Each number is 128 + 24 x the weight over its row's rms, rounded and kept within 0 to 255. Layers, rows and columns count from 0. Numbers have three digits each. The size before them is the row's rms in percent of the matrix's.

# up: layer 10 MLP up, 128x64, rms 0.165, rows 3-33, columns 0-63
# down: layer 10 MLP down (transposed), 128x64, rms 0.113, rows 3-33, columns 0-63
# gate: layer 10 MLP gate, 128x64, rms 0.175, rows 4-34, columns 0-63
up3 088:132093123143144127143137166116140159166156101112130147123129097132140134112111173109153139133126097148099186095128126139163128145135161137153148125159108105077124142130132167151106067101143162
down3 094:107112124135071147142096135100132115104145097142098190128145148136169140135099103133161144076121122128116126137128135128173100124059106123146161126133141163112127086128128144166129121133149125
gate4 108:127103133163158106122126152147093097119103143146140114144142122100109144102159104091118163128133151147132118092124142133077162149169109113083114146144086079107091179138115110106132109134114134
up4 104:154141118130132099086108112153140109156129131152084131093117132122117131129118141164147133110147127121134154174132143152127101094128133147165143155168101125133162085092202142119159089112148134
down4 091:126113187133110173172137107140135142129106156132121132154114118139154166129184143132112136134152185156144093109129115154070125145168143131142134125114119104157137110173153099143126127127122158
gate5 099:153140155133147087116110115116144122108152161120142158116155098117083121162111102062117118111130166118119116143173118162116115108167150116095086115107130110161124157123154135137135149103106170
up5 120:105169133087115133071138143147134152144135072137121118158154157197115121117100131107142127114134104142106110078115097125111112108143122164140141130145173158119128131131127107120125087167123113
down5 102:137126132133102124152149129138142153125093191147154153138112116130137161134166103121110135155155111148147137139094122122146139137089102067181122127094118137136117107138113144170147199141127124
gate6 104:165135153107132141131158155114152106093127102181135126096128133125132107114122159131083139179110155126109141137122097145127152127138085177096092111142099101164134111114126136166158147085133109
up6 110:107136160100125078167150177151135132117084120140101143135152140085124116151144123125114158117126128133121073128124112129095088116087151142122103132088129153136192143109152122107125160136152120
down6 112:136115120119142119066137121119146132135166114144103154147117118169123079141103130126188135121129111106063139080115154118166122100129155121147167139100117142133093137144158104122141149101111139
gate7 087:148122138159154140120108152213100145072096122145157101155165108123134128154142137139113133129086135091114149122150129106138128108137139111151135106165132121154125157093135149126131185112111131
up7 093:112167118121156110137119095152169164104162120118129082133066146151147152141113090140128151140123127117141112143124110115111133127110193141171140117125156146147164142146157121118135144131121188
down7 095:159148123103139165164091112145121075128149136114086152149141123112084083097152121125174142155123151118110136112130168129091107163123098126118148137116086121113106147140141106131076121115102124
gate8 103:094149126102119146105129144155100124148166115157120133115171118163135158161168125152130112123164137137125132139141130131071147103164110101109124085139167129097090124115125099136086141150083101
up8 095:130119130122104120108145127144197122089108117140078130145126134143109116178140144153126122158147107165175143160104089129172131155130140120103123098121138146133129189087109155114113142122140143
down8 094:109118137122147153137116103122119120123134132124147139164148173065099117119127104130110098149144155123126114107153117128151092116124157129146144099108130109125155074163158208138117178149135121
gate9 100:140129128128110118132128178098069119130148129140170154092150102115142130069128099146142094146133125155112129079079119134172121106128102149137131138146079089105152126126144125088124146133121133
up9 084:120109087094126127146122115163115126126138111165139061140161093126138125146131120120092114077141134144152099120135148130145170112101123150126137162107110152170106143131138140160112132101126057
down9 096:121122121123144147108108131171134142196113112132145111127101147138161155167130145133111159138163127100128147099075126136122167135106103156110181117093123129148134133116101155171116109173129158
gate10 093:113075172149115100152125111106106130123114104147178121135135092149116134161126094137119149148143166125118127126151130111121145174109161174120133085109113165166087152134160089116114133142112138
up10 091:131132150138140130123109122178186131113123161135130108119105133152109113119097137090090087134140100125157088095125131106133103087097151133134144091120179124094128079134126134094175116121131135
down10 093:142135116119096132115162074120137122153178145111148132156115116120095158149164147157129175092129148110138123085127139117097146157143084111108121093142099162160109139149136170149105146104119111
gate11 090:153106143102124127132116157114147143166143176151165130165150074096166135175145142126141176134160181137158119109121132149152151168137134136086128130118097151110118158122109115131114148124119137
up11 098:146119136116145134157144135137154145161188106109108127179124133137156097180128125146115170153115151119141074122095098148081117136130111114142088163077099124115111116131124106119126102134115135
down11 092:132146136133074133157131136114119145152113109133133127134117143150152110090091130101110129114099139134086134157163166093158055119133141135126129125136138127125141122064112104133098079148164103
gate12 099:115155128098143148131087168165121138118108160131185094153127124123076147134135098115127129173130153138139094114133156134117151115168087134151127093163123161170133143130155157130138163122143112
up12 112:088142121156116111106132129158079132105096140161099149092156126120128102133162157109105170127148144145116140175092154122135142164123124111119152125078137124151139170178102121109099135119104115
down12 111:114118132100159131152048164151097116103117133143123126149143127124114126115158101101097152163142140124101134089154150172091141116125164105163130119154174127150156104123144144143130123118093150
gate13 111:114103119146189117108139129117150141125133148133170124110138128128093145110134106137064136148136154136127100100096149161166127136141110154153143118154099100107140120141102139074156169169143093
up13 104:134161163111107082193161141152106102130108079136151095108140122150084132087129132109140150127130148149115088151095118145137143144088133133138120154149121124157143094115113112169145110128142100
down13 105:130101143125168128119138124165146136096147144155151148126110109145107171177144146123107144093121150122153062144126118133165127093139108130143143145150092121121135130105188136136089116136123072
gate14 088:110125156168134115156119143156175139093153073105138133115109089135095125155116117101109113141149167154150098132131136135131157104121089156104113124101072110123131129130096089127089103107146133
up14 102:090116124162115083122150155159129104144121156151114107108125148087104165128112111125140154095103133116126177103093164149127111138095138107146102146151139136190097135134145136150077113120145111
down14 095:135138105151094156130124160136169087110137171099116168150174156132116124112150142093102102105155120131151114129107138105149123131157137120087133140150093089123143184105108134175132154113127141
gate15 095:162145106095092105087152161174123117133087154128111069121119134143121128108129121134112122108132135106081144141130160132121089135156160109152105125083117120147119147170113134102174155106151128
up15 111:084070126095123108120144103111158163136101108139119134147162093127147124163110111132141139132090158141095119153096136120145136135079181163100157131113114148135069136147134124128114135154138134
down15 102:132124136146116149111163114090117142159125125122131125117146148098140132102131118090112096108118106093111190073112144153149088062104124140114089132138111141107108111132120149115138110141077155
gate16 100:117147117111162164119125144118119139142098121164182112135147120169116154125112109136121103153127162099145089095099119163147142144178143136130107103120046146142129132093101146144122141111131114
up16 109:146150136105093106112146140107130146134136185153145124144153138117151104121129140114096101146139125118106192096136130094133185131104128128127142127140179144170088162152134110095115170136116103
down16 105:119109129094137166113116104125140165147105137143132148091131117134113104162152140115109132169118118111116109125113132183147112140187106121118116168112168134137123111185107139150180133132075128
gate17 123:101075147124176148122133124126091125148131164105136094091142142131125135102124127101118111146144177100072150101108148131090169144123122075112145132108105125121146117177154095130119123123124125
up17 103:148151060127142090151136141162115127152146145147162123108096149143085103115112135142180131117101089150146131156176126127098151141128160118159119116131127160127112158167117137128130123136154173
down17 101:041111149135103112104130160131115117170108111075089104133106132109173125119120128156139156126137129175116147109111155146124153172142102116133097126130109087101110132128117136107143150116128124
gate18 103:161121147155158143134160136134106141141144113157141159135163102093094145122126139153126158152140110134155107146087121168108152196099136081116131120119130113136146092125099146112121191134109119
up18 119:124130158102115096128130131137101150119120082128093156106165126130161080124112139140079102149150107140157117169133175115078096136132156146109127164110133126112115143093123151082144146120126094
down18 112:082186120103112128119159106137098136125157135135151114157113112131124123128142131178124190160127147120140084158110139158095113103129124154117154157117180147097105154118143139110155115111146106
gate19 086:174127130128171128062129126155107150142078155121140146156155151162152107118124114121100116146111123113175104101132128137097108162133142085093137118167162124092105135117157125126121126111137161
up19 097:135168177145113127133139100151116102108160109155179125117070118117140150145124156101116143105119106107139121154169128128114111142123176104137111112136125165159179138118130134124166166113097102
down19 095:138135188112127156142084106131154124123135104121140123117114143094152134158144124147141093134119146135111144098106075124124086154170108173126185156138164137174125137110155124131150126115157105
gate20 091:191124122140171124104115147134121139119167171131103080132155136171158157124158120169151144102116128141124178155144153108106120145165112073132118117115129150113114156128158115143107116112121124
up20 093:114133158093116096151151123111137181182156162119149162116106166144129189106123143139131102151104111124137150181100173148095138121131142158114139110129145141114120129127123100154109149106143115
down20 091:138108140105094103134120150131134112149119087139156108134122064113095186136111110123174163116110096154175162118136146181127131146122114111107118147120118106124142130165157140119117167132098112
gate21 096:138130119108137120156100101113086102119097131099131143146128141103163154169149122143140124171125152155152092066142121144085128103129135090095141103156145146143119124089135115130139155121074097
up21 094:168083062149125150159148131111133120087110141130107130115159132148126137157146134101144107098139162168134114111128123149138160163152104131109129109154104169172140160146094135107119165141143108
down21 096:110123137120104112130128177146158118179147111099118118112137159106118118094094145125105131104121085131150121123147120106088099110139092075102124141080154117100141147131160097142112091105145168
gate22 103:123120144148141177165086138151123168090141144149115145165120143067131137128096111116134166129143135169129137151125120115178150160139105119150138129122099110109148119152114066122147108149154147
up22 094:108148091144137121178119152111132150111142094103127117110124156079170101145164158127143140127162142113111171086111108175123128119142150155145147102155112108119114137143104112105123157159165166
down22 101:123149147133124152145164188115134130126151139134127174135149143114115136108112125111170163138138102138082124111147138174158130102159087139161142085174111140135134158114114114148116159133181146
gate23 106:088116150111155169111136157117102149152141132099140093078106124156159142137152135117095109133173113147137125104148128179135170104150105124101130142130121132164115092120111098118164123143103079
up23 109:144115131128122148127087134168105103104121132114080123122133119146117103148151133139111136130120141143141112197137107154080100123101159113167106124168189097119096113144116141120106129080102137
down23 104:089135140132108124145127115134118096109091139092133138087152126161133112096100157161138117083117141113113133095144152080103151134110101097132132168120114072172127150168131101156117117154106124
gate24 110:114128140103111117135088138129129094099139109168151100144105113128126147162111116157122124132160132152089112165095161211148128131157166124150132145132084138095129134138115123085163144130148132
up24 114:104141120134122122146118114118120149123122120167133178143129170136118102141143188095105093105166134153122089170103161123116166127127111110115142155115134144081113176127106104117164139107145166
down24 105:111129098120164127092130124159120140159134161152089105142123096156135114099121115131088098138121145129135137128125099118181089145174176080124113127110149179141125141115098150124123163132129169
gate25 115:158135152080150121119111115138153123126087110162118104127103147130153149119106092154130150118165136114095101109095122156138173139184096122107130073126093117119146120145104151149154092152113129
up25 110:159102145132147119101140088138140109123115152098132191131102090158137106150123140103190111095111144132107102139136133133127154167133107073164118170087140107138110156124123135123105147132145131
down25 102:125061139138129160140133140141141138106101143105149121119138090164096117136100102086115116117162139137168151116153153161126125127118096140145083138145086131186094118122102133144095150141111152
gate26 116:083136132139163145115107154166154106095125107150126102090128109154101137122151117097113137153159123151108143154098122136079128120117140111074141121151106071124168135123123110142141148128069132
up26 100:111146101117135176116155126120138134125097120172119116144150149144119104121127075172164088176115122082112177110124149133102139089149164125126113096158153116147138110095145129129118107160129143
down26 102:128106150123129127107107086124122146123193085143094121123119142088106173160114125128119113130161091125139125174100153118149061120111103147146135111129132138128130137145141131116112149136196124
gate27 103:145110136107154137117112112106148152139136102132141098146144119086102153177134107103115086192152122134133092135132162137079117140168172138147069110131105163139112113132133129112146144105139122
up27 112:099116136155102136154075110117138088126123143160114119103110095118170121146132091147118134153131082123114099129112146101174101147142098108130077109098124131104103148152168151088131120093128118
down27 097:132140111079172135113112104103144145158146093121124143189112118114112128144127116137111106148108184094150100077125171135116152129114094146132119136157098129112120106099117132089107140171126142
gate28 098:102124137140157134104107114119092125145129114117181109105116144161120156120104123113140138140125144154110159147088126119153126159110195148077116100131144103148128176145113096067129156125142131
up28 105:113178145118141129129148120130161146110161187147138123157156108153122142138114097102133116099133119143163125144059137133128124106129109129076102134152139104088187166122101123145127139108132140
down28 110:105151125109109135120105164138146130105123133105142068134122091126112054173095114136131108098110117106122057138121106143116140184146115123136148127108150164144142127121130106132150106139143133
gate29 107:139139121124154111097118169154100145135152163126142133120111118117141151129101149068113127169155097113134125143112122126063088155122174137127172078123122128157145142087098134115117108122106131
up29 107:140117096154135139111121144102125108145139138178120106126101151147141095149148150101125121099158117124095152103132120140153109168139093186151087128140096153119112171097171120161142122084137109
down29 107:162167143122165159180123154151082128132132124127142140128113107136134102137140138124077137135154115183155103112112117117087130139128138089140112089131112117139126153138124168150072160152095122
gate30 098:158135149136131108077145159143143136172099174117158097109150144102134106109169153108108144106148105151148117139134166157144161152157128114112153110165115136114089143123139101155183133126113114
up30 095:127100159187137108111153144128106159111121143111141111128139130086116113133150157119126121074132136147141154121122153145111121096120113121154085154153140157109136100133152119179131092096179079
down30 109:099062115150081117117125168120119130135149153073115168151156151124099115121114097140138159135128151106140131100121092131144130100111128146110142137113128092117157131089192142136109104110120142
gate31 106:130116103107190091131063187137104121169129133139110094157098142116115120153095119111134140155161151154122124148119137164149104157126124127122163106113143112114105130125102122085110156139139139
up31 108:134126125140130114131122131171161148109093159132111116127134161088116118098151137166131150128158132092094144088135148075144144157148130113171164163157097138092123115060144137125121124141115120
down31 112:148133120139150147135085162131131125068096146091119118137139116126092130118100145161128131147150190142135149114131151197139083123120145105126126111129156115108155152099121121103125118140152075
gate32 102:125114149131184124108170134090144124134186096111104128103108151114120132133113102125117071139169122173150138136127136169173170145130108078118133110115124130141136113109161116137101150151118128
up32 101:171127120104159095115134175144127130137138152135122127106139091118101113138160121062121080108113108103105123142105138095124156147124137167119139133100144134107109097112147188099135114116083154
down32 097:112081093097141090144113128169097131143113132132179128145136118096105137138134147166150086093122164116166122094129138109109148078120144148116134140119114121107098099120158157116114130178157126
gate33 090:117106139150142126136174137135114119142088149102169118117140149096139086184093153155097126135143128164113142134100153133162098146133135123040124140134134140127156115145164135134151149127119116
up33 092:157170113121119185151133157161139136155109111109128113107161092122166083168139142121154140131129101113135156116093094096087121138154098104136159115112129123130131092119163098116122171118140150
down33 091:099120122123128123142163125081177140070118095101186119108092120097106122108144149150123109176119140166123141141142150120137119097136137090123105126143135117078148088114147157147133121112128111
gate34 098:143087120136135142135133142114149128112094177155111127125153090116146177131183127135139095121159133096140133143079177151105154124151128160124133109148102122117145112089154091143082125144121099